config.toml
n_layer = 13
d_model = 128
n_head = 2
d_mlp = 320
norm_place = "pre"
positions = "rope"
rope_base = 1000000.0
qk_norm = true
init_std_down = 0.00922
lr_head = 0.00972
schedule = "wsd"
decay_fraction = 0.914
Each number is 128 + 32 x the weight over its row's rms, rounded and kept within 0 to 255. Layers, rows and columns count from 0. Numbers have three digits each. The size before them is the row's rms in percent of the matrix's.

# layer 9 MLP down (transposed), 320x128, rms 0.281, rows 244-260, columns 0-127
106:093139148169129136145112101147088102150153161141114175144114071165089106161109064166099122122155129202121117158197095090123167150165077162161163166133145103138063100084134196096201117132110179105084102165132071121168105137183123096174140124105134155139150128135083162138069127102121076139119171106133146141101138120087120068091114124140163073054110149115111169144125155148126102164107
095:124200106144162139160107204132149128162157122080133068141160137123217172145160110108168148128054165159128126127076109165103077154096117168082083135143135133117140142146086171139153120122118130133144163205093132141155071080152148121136092080121159139111114088153093120091106144091137086127142195090150103086139101168135116139132177188080192156139098150070133137096141133100134142084138
100:057116147112200164128114146131128156137096139184125099118132064154167124121137075143128102152163104131148072145160124119117075189108110133141152129190121148084168063113149139128136106069134155151097178046076120113143122117161171173119144113130120143194154048108156110128089130151157083125103069109157043138116149135131091174163153165112138137096152145102123124097155150143157189159139
103:109111153083151139098191119122139121191179141193092146115086146114141135165116165087098158135123147123190162173117086130136091107099112110126106133115073096076137151076117158140120115079106093193131100124130134146136082153161139140101032112118172105106164150130133175151045101129134107101085131139112098121153142084142104185191135144086110081147157131168092145113037157111150148161106
109:115119121142150179100165185088167164109123119111144113120084115083122090142132187119143167161165122151119127138122162100066117177166086150128135093159094183106129088115179093149124125139166153139082119117100122203151109080143110136107113138070171062111120102130099184105093178066149065058131110130093064141097155132093158103119140120118162090129093123144080059091156125106116181164153
097:164127119045100124137198083188114145122114159098096102078086184102098095138101106136168092097113130142075122146150101174098133159147095101169130110110128085127089173160150176140172082121116128146107128138108082143170156118124129129110147126118090112109119073184122148149173107066111152099129091146112156127084166194094105162065113132166127141156134174161179180143062075086170103152109
099:089134157165140136122101148100155100047177101068123165175151146141190105156155169073112096089140136119152143116127069114122125114093164151138147086169093156183190159097104130134116161165124196147108171110150106139180108099143172118118132132163047107068129159145141140169140109095122160109046139120088141120101126115083115157129083095199128112170117149117093162141147087161086136174133
105:116059146184030095166153128079147130064124141126084168049125117105137099100200114092128110136135097117134135104215120136152124103117101125159120170093075116137143136131142132114161128131118091133133147115112114178135092142137082126140139183192129091151115118117077096152115078125109139140107177139090111097073114052164147076090161123089120135080102118181158126146141147152188151171119
096:158137135099174126125096131166135162102130132109126148160144156041140169149177143202162191116146122141110157159120104146126142113154159072145119082117137151166070189149122123161115137134169166118150160128107131104121181165105140209138131063155170170142163115117144087129112158106093073140117145117120154062147106167177044107146117146211160124091139108099139159155128095079143172173126
102:189148146122127081148138169122125095160126165124115143130156116101143126061156113048133153144156132205114124114157142059103131118107091081184160150152154107108181103126179125084136165084074165072106114126155063153124170124135069103101157114193164168139127169097112139095127154130162175114183133093161097049157080147155143091133165135139112140096080125122120112195115119160148111124120
101:097108146151097129130105091091134155122066131158120113134103148163144111176097177160088078147130169088046143090101121097052146151182055087148076165065173181169149104132152172087173172204159071166131142099154134134112165113085160136132119116127088143131113168152078147115136111140138129111131100128086068124164147114116091127099127114141164132140133121196192107153141103156115126129099
099:114157120167094181161157130128103122181149131172110049112091101199145101151083127174107115146119099150130123140126141123145137081018119143125144142135089101128123105137178163104090151140111130131139155122098109140159132105136178138149149089095142130162101084059160124130164146123090159069123061075141121064099104085139159117141183103086177064061147114147080158152112109175129109157105
094:116089212148148114189155127126135146145094145123138152164095175135155131080136102157162151109117159061079141138153122166186118127115096139133150133137150105158128096123135108121143116118221192130101186090087107170155121096084128151120126167186064164157154167113122133126094092079087059129140152125071095103098199114121094118120125072148089128093124182122187139152151127123106120066133
097:116157105214105157083148136115096125179169123156159107134128120097029140145117131150120110083128086050112095119132101134122099148194160128117116107120066125114121121118126115152115117152116127155083131151093144128152199066155104189195138093173127166150100125131171185121167083107168148153147094173119175101150132140113113123130162139119145109124159159079120172081185137099104074147056
103:099118131151135127130128113117110089065153112155143193112153137136154172132118097122116129070168114168124117138065135150124114160132132191116129146143090200106127108089140125131071195141095082173171070163120168101136123135117114170132085162144095141097160172061083127149122134132093172127136145134151128078103082151135166078158183085066093110169139084130108187068121203091113113171112
102:129147118116061139058162140149055125144103183084137107101107118085143144113176088079117173196102122132111189101114175170076149159110145177110137140151112121117100081129120152046157114115145138097140151069154134114096021116176147155161143137129096154103121142147119124117087167096124115117099119180145165074100087125090071104145154100108155118169158135169128153184131133138156125109161
092:081170131022080138104111105130098112096126110114146111175120106071137123135114103109134127138117160165144129168130151134136104171148104091038116090120107148118092153128125155106066110164125130091123101191122113087183183069083127134093103132121131086120123164109156131150131142098129134137054164126099131081096145189134168073163103154108179087163116142152069174147077097159108127196138
# layer 9 MLP gate, 320x128, rms 0.291, rows 245-261, columns 0-127
095:122131105109147158101106113134169105105137177188126088054088178111130187127124108147119119140108220100152117120161115131069122115133135092123103124183156035126144098129121153096169170077106159117121053096180087118142106178115131101171090092134142147094150096136180105152132158072087091152096144082075129142181129125141178177160151102134120090137111153097111161128178096126172110110139
092:129081098173119091123141152160137078128152173181097169149080117163099153173076098138149180115166113123105213129120119074099148105146156135122104051128140142127177087156154047162144150129174098149101118161127149171140105091153142138131165114075151137064150142124172105174096143154084129153112106169060140126139155161076080090116162104121067142127106136155149139099174155181139150150097
090:125108076127072108126201141132132223090148105113166149133097124129180095156114136102103103148115174162092125207127097128083095159090193159076133120131142078122182175102133126115158116169093128102146113168138112138127080204140174150130073118134130169063152145114133119124146141151142169140166139091057128124153147119124077150089151153173113169064116126128110120089172161127176135144095
101:178127196113106139055151111156145118074125164103114167157136124177104082140153127145166099168162109119125089126113135143071133121123153065161127135112161135147181108101122121083188129123098040203123112141150073103135117140116129170137127140166114095110128142139127098118059053151109145112086193161109110094190156134175165164126106121116121132171126043150119142146140186101094094133152
087:155162148088134139083168171154112174131095088097121073130002130170035141121107121099081071145179123156117122077133137155133151135146117118120132121069162049140093165173098138125114135084137130132118140148126111158161121150140114116150154132081105137135108097101178131191144083122082137211126147129127165136090156101111087155119130155116106156096138074130162073160140168148088149130136
106:116117066093132129116115098143127089231128172089067164085127181130097130138160137160115116119163137190088110110147149115177101116103152148099070104092116095168164195149109096089163128059193158159092139128046088181130100148145072088162118139127138135138116161130116117123087099100104120151159199093131182135085092150133137130124136145148135122147088085111155100155176123129160124098142
095:140111097124146122143135111105218103143103131128181124119098128155201098062172136075176131113165119173113084110089152079184091145125136161166077122089123101124113054109124130194144135116132129127134180087112173200142132090158104190160107119151116098168103162103120152095090138123137146129157112136206111138167131091118098156077160190164112118130137136100130175142188151160165127107156
095:072125068081185147121118096136091073189163183128105152117135148135138166142205127086167100132174153112113140130157133154096147098130146094132076150157136121115132153088083112135149137153097130064089103097084110146073085155096143132174136070171129116186132151129127122108076115130106114138134102099157114089138117117140105116107106063168147116225102112117102110110176104131167187154046
100:140127069075108143126123153089082119134132125128188144175080089140098142105140160136083157108089138217141142134169135134075099132149139181065144113150111158156116097179131181122157094078134156119094129167100131138023108075084171141159134152105087168098116139155106108133105200147109140088113110083151079064148133092120069133155132148119147102169115079150113126081123149112124090162131
092:166072109165104114111088096130100150149144159142173130131179083101107118110143147125160130167150149123106059135167170166082140100091142164125141124118146090107071163173090147123158087089118105123117057156060110129107073144147133091116158156184140095119095141071124177086095114130177155131130096183141097122109185126129153190108177098101098204153116168154145121088125068118161165080107
100:147176134170117090095115130188138141098091123154097078133141123099118167136087178140138157119134174161163105062124102142050200102146080124115142159124135121143121135059180082143173142185133105066132163134150116134152148120156128128194080146169117149151095157130139159149133104121153065084119076116070126150176128083108089103113144120122134151120131064161150137148161197123209151122157
094:125149158107092155068107073136128130139131103135230169108111176095126092151068102082184131099130119156140151084128110102101156067132074120074167134110120127154139087120151138137122124106142149134157142126159174136117082154107132111158146147184135221095170078099121077137116133143095125092078130131102090124157171201086114133092079151131143126093076152196124097163127167105137173169119
090:105102067100113108138154166122065167140146123118148187151120162131124110080109110073116150150077085143157131147100093116190106107128177137165115117164072154123131110085080142093120086125126155157086147160095132111060101108124111137090109135153145109101139045132167173133062083109141112153134169132143166167134108149108033120144144074075174154194116146138140139161068136125062132128146
099:155068133140099187066079130184130156147101128102116056093113149185129171103160098127070132124143105141124162157137102097141150185118132126096121094123111059179123093176163144206145156154156103113118125122151149129154127143144047118171146113135089128165139085145058087104168127149153157145175110083130120105038178117128119137148124089168145078117084123142138123062102120099150138118147
105:145115084117124161114143171138172101107105120095131115133091093105115183075110114094132170112113081091108122117090092152091123125112142137152147069111188101066151137123124165062074147132125116108098168100111136178095167171122117148118087134146084122096123139136143160071121170140141097180187149163055168135147195105120090098194108093138108141145199169093150077095094173121183165091132
099:171198149127142137075167187161087132120100145145108150035125135163143157123142137093156117083113141125131187145070090130121110125079138157136194094090128176101154114160116185131074123109164136170146162198138118081116114164173106135148096159151112142183113175146130132134153132194169150159123097108156133107123123124161152199116127085180113125155135107131172097103118201172101142162173
103:165182092135135160086111156134123070184147131082104127099128160125155154129099082066127090098145117176089069091157179103101134174135089162175124097127147138105108125079137189134130052089089176102126113101161149047113107129141138131141107133126109138112070109128114100115160094099121119165121185114126151116137090170161103153195077141053122138096084119130109154149170147089065105155091
# layer 9 MLP up, 320x128, rms 0.28, rows 245-261, columns 0-127
097:119207109100150123172128155081180168114146197117122125090089155112111090102175139195091128139106136074128112071108147155086136135114126150134125142192144046164162087129126135125129161151177164111079094125134140207171116134123082152107146117121153122133159129178135142137086135177107139107043102116073143128194106170151132135090128100147118123140113135123118065116135111181171055135123
090:109120149124190105147135110142134158115084109064142129174150129074187099137152130139136107179088150055141068116113131157101112189136133170139147118156127123128178092145075162145139117100106116149138150086152107146085087183135093094193080083076133153096137130141148129103142163088181075096094093145235151143144197122166063119126124155117105123140142135088144119147129106108153165075101
096:131108118164165095069155157124144172118109164158115078150086121108122185156077170125165132153125121103162070158107097096153136172126112090112116101125103157133184107132155147119115154111127134156178086082135107124155160082111127134155141116118138098087170155120172157065150158095132102151117105157182096163146194170153163143184128139123135157104166061015162177117074181100146160099119
112:125175110111115087127121190086094151176091073133140138140089136088162134126146125151082162116113109163061069151176081141110126179103118166089091150119136146153103152129172057191117160133107125102137087166111079201119133049126093092140165143155144150124162122111154121126131140145191110151156102193107108150100086157141156100126115179083155177116074130159119130148123105154124098087199
095:091098136198138111114127137120174148141147129146133152161109154104123182170132156107097143124132077105152134107140146126117171149095148112137154106167115155079118202173104140157118133188112111165156144113178137133156174135157123137110155107086105192181133182095197142126117135182140090172151180153141083072099167097146124147079039130065130124126140109120148076160069103130106037121108
102:115152162121102109144100113132160125066128091170165153139113107065111098128122154110098087159155094175089102113140070131118140139116134110151205149160183126172108159158097121117177182163106136216168085106115112153180136139118074173115133152120148166154130140127074238159126178152128134096106172145132172131134128125079160127140153148145109087168165100168134107132137162185123187113175
102:116092126134113155065114096130098144112142089113087077090185137083104149142108167127125101136112137194122149130146108138141096055108146138153166137103137120091134148146095146126083148096145079172095062140097141062097154179081113113144117110111170194145170155136145238128118067093102166083047126129126100145162112148109132149146133062076139152134143093072116121128148104134099151165153
095:130152188117100131119164057040193100132123105173099153193103135193103144090129188160125057142133121138107120135097184163139127121157150071103092159127092091141095188171120164127117128147111167112146145093152079146098047145060124088180111123132156132110156143187128113154090128107108129117195179079136096086152130178117098110113116146134147135125159122141101109113096131131155145148107
097:083101102132133083086090122137106107100170127126140118175080153144156173118110141107137101146083140113142135174124130200182127127148088165132097137030162137131200075146106127137169169130089076096156129101153140120141117087126152111122077173088125155106175126196116114131185101096147159106107130131136149166157148007113124112144143197120129182175128176126154141136145139084143125142161
097:078099065121138136132109146119130196145114117157133121095159070103133108161120184096113158081120077120111101123164169148177182201115135107147153146134140125114114100135149138150181134132105180160101129183175121101159098217094125126192161067107122145135123160128142149107133100128145164164117179047204144076138109145074125128148133112160125140142142130088095089077083125154151188162136
096:145133174158175088107167087136142147094042120143099132188180078141088098107130132150109143114165108138142111034151149105152147162134149195148134185125122134130085126151168205117123086142164088124143150087082115145157130202166167097114109171087160138120102136162153131199194088101148127092139119130127086149070123158145116097124139118126129127137164126091100087178172147165134141084133
095:095111129138067183166130140153083114126059089156217143110152096213153118142102105101086129121205090151114125106160158042150119165096132115134101152104141138109121122156119117163167124144061133066154095141135062134119173147120128087209137165136119191128110149111180118105137109151056139126148112143140128116100131116145148157123098166156117113141134133110081161107106123112151159200161
095:134149132145144144085138094110090066102120179147103134194147139095055145171108129122124143149113101140167063155135074134131154127120104156163168128133151163075133127135147127172080076138129060120078066083112129173141176112159091121133128139113168125107075092209190117150115101047189115127114165143120138157081143149098079129132089121155113145172173107122177148176098096132084116127128
100:143064136165094108140132129107106169114158174072143133128148135191106146097144138139132179108111154078101133119151158110146184138145158169139134079091142117192099082103184131100177113098162119090088139105099166125146138133113071100122171181129111161117115108152125184083198058110146113064146071109153154085137183126128099114121078113147117170188170135184154105126138095145175121149186
106:142157150137070202208126147053112127104090094145136155114190112112168143109143140134086141136163137097129141148155157118193062122101138126167066173100150110147130170140159151109156063109168036106164153129109217124155123120178139124121132151103138121130156109134168161145097138118161129187147132180171156109149129092167129159099084143117126101138125130127140098204129129139075128173153
099:083087164129167123097104090135086149123105129112076139150124051105142157111157129126063113122137133128117088100117144140122133089131134146062173145171167120095117164187189127145087107115130114167150117112154159151105122188106150075163117116066126138091150231121104200131165115204155096115142166138096129150135155083113105174102145102161162098119145154068190113136149159150185146111159
102:098093101145097126131132131069084143118137120145095112088100069119088084118160162136123110134135076187146122175069124109169059111089138122121093071070165063140159122138112122132097161082168131084115107095127152110180139108132155086178133135133182108086128127109136130158183172121098112155125119126148145105157160141129131193094158124076148094127096146135184064098091095185093100056075